From a checkpoint of a small transformer trained on Wikipedia.
Architecture: LayerNorm before each block, learned positions, biases, tied embeddings.
Training: a variant of Adam for these matrices, 216M tokens, 13190 steps.
Each number is 128 + 24 x the weight over its row's rms, rounded and kept within 0 to 255. Layers, rows and columns count from 0. The size above them is the row's rms in percent of the matrix's.

# layer 8 MLP down (transposed), 768x128, rms 0.0992, rows 628-640, columns 0-127
size [107 103 101  97  92 123  95  95  99 110 111  97 107]
[[123 124  78 108 120 102  95 156 100 136 114 108 133 137 130 150 134 157 115  95 155 140 144 121 172  95 136 134 159 104 155 110 109 161 143  82 134 160 113 150 110 137 135 140 159 134 118 120 135 120 127 141 160 119 169  69 153 154 137 123  82 138 142 155 137 140 118 115 153 155 143 146 112 139 161 138 108 112  79  98 149 122  95  76 119 164 134  85  93 113 173 127 144 167 120 148 160 121 121 112 148 108 144 116  80 129 118 162  76 144 165 145 129 102 127 116 121 104 165 112 114  90 112 152 115 158 131 139]
 [ 98 117 158 145 121 138 146 168 143 139 122 141 104  96 102 122 138 102 144 166 127 130 170  96  89 145 128 100 123 142 116 162 147 103  95 131 140  75 109 142 185 100 126 123 119 165 128 120  97 106 149 119 138  70 120  98 102 178 127 123 143 143  69 139 161 185 111 166 110 139 155 147  94 100 140 136 118 133  96 111 110 128 152 154 151 113 123 105  81 167 153 136 118 120 136 137 120 151 122 106  99 160 165 135 120 154 130 129 155 101 151 141 141  93 124 154  92 131 102 129 142 132 104 134 152 135 135 102]
 [166 136 150 146 108 107 135 117 119  96 126 141 119 105 119 106 115 109 114  95 150 101 134 107 130 105 115 174 148 146 125 118 111 143  95 160 129 118  89 118  69 165 119 167 135 112 109 111 100 157 131 100 140 103 144  69 118 122 104 163 125 119 126 114 114  97 101 115 152 145 122 181 146 153 166 126 126 193 135 148 118 144 160 134 134 155 129 158 124 157 149 195  69 140  99  91 144 124 124 122 153 129 147 137 133 160 137 117  80 121 122 102 149 125 141 137 150 126 166 128  96 103 142 111 112 160 145 120]
 [177 128 140 114 121 148 184 160 117 109 123 127 121 136 133 130  97 162 165 149 106 124 110 142 110 128 117 111 113 152  88 128 119 144 116 141 114  95 107 144 113 157 155 113 158 138  77 142 108  96 147 148 105 209 119  93 151 124 120 115 105  95 105 107 147 139 139 120  90 157 139 137 100 113 134 118 122 151 122 113 118 142 137  98 124 146 132 116 187 140 124 128 138  99  86  95 138 112 167 135 140 118 137  93 144 150 104 175  83 106 121 144 121 148 134  84 208 126 143 110 150 129 105 116 141 119 152 137]
 [ 86 131 103 128 116 147 119 107 117 124 121 138  98 136 111 129 138 128 125  90 103 144 149 130 121 145 145 137 112 153  89 118 117 122 121 100 117 114 140 111 152  76 125 122 124 167 154 165 112 149 107 161 117  76 134 161 110 175 155 129 132 155 102 179 144 223 146 131 117 103 137 163 114 101 118 128 135 146 124 111 147 123 161 118 130 177 154 158 104 114 115  83 104 119  88 130 137  97 144 127 127 159 163 113 157 102 112 172  95 146 131 134 106 109 171 154 100 129  94 108 107 153 136 138 117 144 133 126]
 [141  86 139  99 101 109 147 133  90 107 114 130 165 151 133 130 137 161 133 119 141 133 116 133 154 123 110 168 151  95 122 125 137 110 136 133 119 147 128 101 109 158 138 105  97 106 116 121 117 143 200 151 123 171 136  73 121 143 115 165 111 128 118 123 103  35  93 143 136 104 144 120 153 134 136 139 123 127 115 159 104 119 140  94 153 119 109 115 123 147  91 190 171 125 134  87 149  89 149 140 155 153 156 157 137  81 134 130 156 118 103 105 126  96 129 131 135 135 110 153 139 118 133 135 142 112 166 153]
 [122 127  93 120  85 136 108 132 141 139 147 124 130 143 155 111 105 124 106 133 145 141  93 145 144 153 139 106 116 151 132 101 122  95 139 148 133 130  98 142 118 177 156  80 125 130 144 136 144 116 150 152 135 105 153 114  81 106 172 177 130 116 134 124 102 108  98 139 143 114 128 126 176 125 132 138 127  90 131 119 116  95 150 129 135 156 109 151 166  69 124  74 131 150 175 113 126 126 152 147 127  88 106  94 118 127 158  42 174 164 149 138 116 143 140 118  97 103 136 134 108 112 176 124 145 152 137 122]
 [145 138 128 147 142 164 166 111 170 112 105 142 122 151 111 144 121 132 127 120 125 150 142 142 119 127  82 106 118 107 153 135 128 124 105 136 143  71 125 146 133 167 155  85 152 132 113 165 129 131 125 101 116 141 163  99 133 142 128 113 124  70  84 113  91 118 111 153 137 139 125 135  78 122 161 124 157 101  81 122  95 165 114 130 117 132 140 121 127 152 114 116 148 149  95 154 127 152 155 152  92 165 135 117 162  96  97 121 134 122 111  80 128  97 179  89 133 105 198 136 151 134 142  88 119 136 150 138]
 [130 119 117 160 118 125 108 132  97 133 142 129  89 156 129 134 141  89 162 100  95 127 139 109 124 166 149 115 124 126 178 168 203 112 134  86 161 118 118 102 186 109  90 190 117 130 155 136 131 134 123 121 116 157 123 142 142 105  99 114 101 115 143 109 130 116 121 160 106 153 127 110 112  85 163 132 141 153 106 158 127 135 148  97 128 155 109 127 119 188 147  94 119 107 104 126 153 142 123 148 149  98 121 139 118 176 139 140 117 119  94 154 103 114 124 141 114  77 113 106 134 142  85 121 165 118 133 148]
 [100 160 145 131 114 151 164 139 146 119 147 163 109 135 147 152 132  91 100 107 127 124 137  79 133 128 143 170 149 111 113 133 112 106 142 114 144 141 154 165 137 117 156 144 100 110 164 125 133 167 144 160 143  78 127  73 172  85  67 115 132 122 118 145 148 147 142 159 109 129 117 135 101 146 133  90  98 113 113 136 120 100 168  95 134 105 161 130 156 103 110 106 114 106 120  97 159 181 133 139 169 144  98 133 148 142 152 116 111 161 114 145 114 156 130 104 133  98 116  74 105  96 127 116 102 130 122 148]
 [154 136 125  84 130 129 155 120 119 153 139 125 132  98  47  93 140 149 138 117 103 109 155 180 122 169 112 151 122 111 121 100 136 165 157 108 131 116 111 138 114  55 156 140 118 165 101 174 115 146 118  87 148  86 154 148  95 141 136  72 118 137 138 127 154 120 134 115 115  98 147 142 128 168 151 102 131 121 120 138  93 144 111 116 142 124 156 134  88 151 111 169 104 125 158 121 121 134 127 112 143 165 139 118 104 134  87 132 167 115 105 127 160 154 164 112 133 142 134 107 131  91 113 146 136 123 125 153]
 [134 142 110 159 104 123 115 158 147 105 161 147 126 103 121 114 120 116 123 170 114 124  97 162  96  97 126 133  90  84 105 138 111 143 149 161 161 114 140 120 113 123 134 149 138  95 133 174 128 170 155 107 145 135 144  93 134 124 149 151 134 109 158 112 113  88 124 148 130 117 188 129 113  70 155 122 143 149 108 119 110 109 116 100 119  78  98 101 108 125 149  91 170 117 123 120  75 110 136 137 141 155 114 145 162 106 136 147 149 123 133 105 175 164 119 118 125 123  91 134 145 153 155 150 162 173  83 144]
 [136 173 126 135 114 114  72 118 136 113 101 113 131 138 141 102 114 147 129 126 146 198 102 164 129 146  82 133 153 141 136 109 172 172 159 166 158 118 111 115 121 125 124 135 100 173 153 113 110 130  98 128  95 107  96 111 138 114 154 152 132 140 161 114 144 165 121 148 145 110  96 101  80 107 135  95 172  90  98 183 104 148 143 121 106 105 144 123 105 151 156 108 149 143 112 125 105 125 119 133 113 141 101  98  83 117 139 162 131 146  98 137 128 117 130 139 167 117 147 103 146 105 148 164 141 151 110 114]]
# layer 8 MLP up, 768x128, rms 0.101, rows 629-640, columns 0-127
size [107  97  96 104 111 103  98  99 109 119 101 105]
[[150 164 128 132 142 160 154 128 126 125 128  68 114 110 114 144 138 128 136 112 146 162 107 134 131 139  61 109 131 155 148 128 135 110 152  91 135 127 130  92  76 126 108 136 113 138 100 142 147 132 109 110 121 126 117  97 117  95  91 134 155 141 143  97 125 129 112 104 109 123 127 131 136 112 133 107 135 137 168 142 169 106 134 115  89 118 173 140 134 122  62 117 152 115 131 169 107 104 195 133 103 154  81 178 139 109 143 111  99 152 161 148 146 182 128  79 126 145 130 150 156 144 153 125 120 103 147 115]
 [114 111 147 115 137 116 126 120 114 157 105 135 144 172 124 129 117 112 148 133 109 128  91 148 140 165 133 136 123 130 104 162 132 142 145 138 158 140 190 150 126 143 153 106 144 140  99 125 156 143 135 137  91 159 123 101 146 151 105 113  86 165 157 121 137 110 100 155 149 121 119  82 141 113 126 143 142 127 130 166 131  91 135 109 121 141 126 114 126 136 110 111 159  82 116 149 108 178 100 169 115  97 148 149  78 103 146 134  98 132 148 153 101 139  96 110 102 107 129 113 172  87  97 176 151  90  58 142]
 [114 112 120 114 134 160 135 160 124 152  74 140 142 176 144 125 140 145  77 132 117 132 134 126 155 116 129 175 172 125 134 106  91 137  85  88 132 116 188  98 141 141 135 119  81 153 127 154 138  88 108 119 128 127 146 129 108  82 153 126 151 185 137 133 126 111 121 156 132  94 155  97 153 108 166 114  96 135 144 134 158  95 128  88 130 116 130 138 117 107 122 110 119 132 121  99 110 156 106 156  75 154 142 116 137 145 135 134 140 114 159  63 155 139 117  98 132 145  89 143 138 141  91 130 146 151 130 140]
 [135 148 129 188 129  96 136  92 124 134 111 144 142  87 181 164 143 124 110  84 101 127 148 134 148 148 112 100 163 147 141 120  99 114 118 118 143 124 125 115  98 112 153 156  98 127 124 154 133 155 173  65 145  90  84  90 131 106 139 138 117 163 105 151 110 163 138 142 152 170 130 105 163 116 101 103 135 152 115 145 150 108 137 135 103 120 122 131 123  92 123 171 125 157 178 143  79 142 104 140 136 112  85 132 154 124 126 158 153 124 131 153 170 107 127 121 147 117 128 121 130  87  96 117 162 119 134 147]
 [109 143 156 130 143 115 124 121 115 123 154  79 127 126 125 131 148 134  90 120 117 152 120 135 143 126 136 136 164 124  97 151 133 154 113  87 159 101 140 145  74 134 131 170 138  93 102 133 149 135 149  92 178 133 104 120 135  90 131 142  91 134 133 131 151 119 126 142 116 126 151  72 130  96  94 125 148 181 147 146 149 103 139 110 135 123 102  96 115 133  68 179 155 121 133  99 133 168 177 191 149 111 140 111  93 117 138 126 143 110 130 137 143  92 123 119 114 141 107  70 124  98 143 102 141 104 163 122]
 [128 104 115 138 137 133 123 133 128  88  90 131 116 100 156 145 181 121 114 101 154 144 111 106 140  93  93 136 130 121 139 154 127 140 143 128 135 173 119 106  85 158 117 131 120 155 122 130 165 117 139 112 117 145 141 123 106 115 141  78 137 106 130 172 103 134 149 117 140 128 115 128  91 129 101 146 124 144 191 169 127 131 133  74 118  99 154 112 159 137 126  97 133 136 115  96 110 161 153 136 129 132  84 121  95  96 162 191 142 100 133 132 123 149 133 101 172  96 143  57 151 125 141 109 140  84 149 112]
 [109 138  82 127 134 146 132 122 146 130 133 138  99 126 112 116 162 169  99 102 116 114 113 120 139 104 144 123 157 125 147 140 112 158 100 148 131 113 154 172 110 144 101 163 116 159 116  92 112 115 156 149  97 122 144 125 124 136  87  98 154 145 131 139 137 125 121  79  95 113 108 128  96 115 143  89 124 175 157 143 144 122 138 137 145 110 104 114 112 113 110  75 142 104 123 158 114 132 105 179  92 128 129 156  68 141 141 149 140 122 157 153 170 136  47 129 178 144 129 120 119 132 163 128 128  96  84 142]
 [ 83  87 151  86 127 125 113 118 122  79 109 149 122  94 112 129 188 139 137 141 117  97 123 130 131 127  84 148  69 133 105 143 119 145 124 130 137  72 105 134 117 126 154 138 123 161 102 123 106 100 154 109 166 115 141 113 102 121 129 146 162 135  95 102 112 117 121 133 127 124  96 147 120 140 118 120 206 137 157 152 128 114 160 127 121 132 132 133 173 135 124 197 153 118 148 130 121 133 137  99 138 114  98 162 131  95 134 161 132 136 166 151 172 139 105 162 150 144 116 121 114 109 137 123 162 116  79 136]
 [150  98 145 172 120  80 121 134 117 145 112 106 126 143 143 122 167 170 132 121 107 147 144 141 112 127 123  87 123 189 136 128 142 144 125 104 139  85 141  80  94 152 160 140 137 116  97 157 129  84 148  84 113 157 130 107  94 123 146 121 143 129 142 122 155 106 143 150 182 148  94 153 149  93  95 149 142 129 149 109 121  97 130 131 147 118 118 127 120 154 173 109 101 143 152 142  99 113 137 135 114 114 154 128 163 134 110 130 107 106 130 152 135 104 125 162 110 166  53 158  95 100 119 162 153 125 150 125]
 [139 160  93 101 114 104 130 139 131 154  81 143 125 154 147  93 138 166 139 106 156 123 120 144 104 166 115 125 130 156 120 158 134 138 104 124 155  93 140 140 117 112 111 124 123 159 134 101 126 138 154 145 114 110 169 108 100 111  71  89 132 117 138 146 115  90 163 138 126 106  87 110 132 169 130 127 131 154 128 120 135 121 163 128 151  87 115 121 121  74 141 168 129 121 132 171 118 135 168 116 113 125 127 142 125  91 144 173 182 136 156 121 123 164 156 115 163 116 110 128 169 128 131 111 123 148  48 157]
 [133 114 166 130 124 106 157 130 164 113 130  89 112 110 191 108 143 156 165 114 137 114 116 120 175 133  75 133 111 142 141 143 114 173 101 110 114 111  91 178 112 127  88 128 120 172 122 128  95 150 163 158  90 151 116 119  82 122 142 116 109 158 136 116  86 106 143 119 128 130 108 145  98 153 145 159 126 133 130 140 116 133 126 139  96 166 125 140 157 116  73 104 159 160 116 146 118 150 152 109  75 149 131 160 101  98 124 103 155 142 133 148  90 125 134  84 114 159 153 122 155 138 139 126 111 121 122 105]
 [158 169 123 116 155 130 132 133 161 134 120 102 132  99  89 179 133 160 104 156 137 131 106 148 126 118 115 127 109 170 138 124 151 147 168  97 123 151 106 146 106 134 144 142  87 156  63 111  92 152 118 114 133 145 113 124 138 156  67 118  99 112 148  77 128  89 170 112  90 120 173  82 105 127 132 121 132 177 168 105 127 149 173 121 115 113 145 144 131 103  69 163 152 142 128 123 143 118 122 168 131 119 122 117 125 132 122 109 129 110 121 132 132 119 134 116 101 116 109 172 145 108 138 126  98 100 131 142]]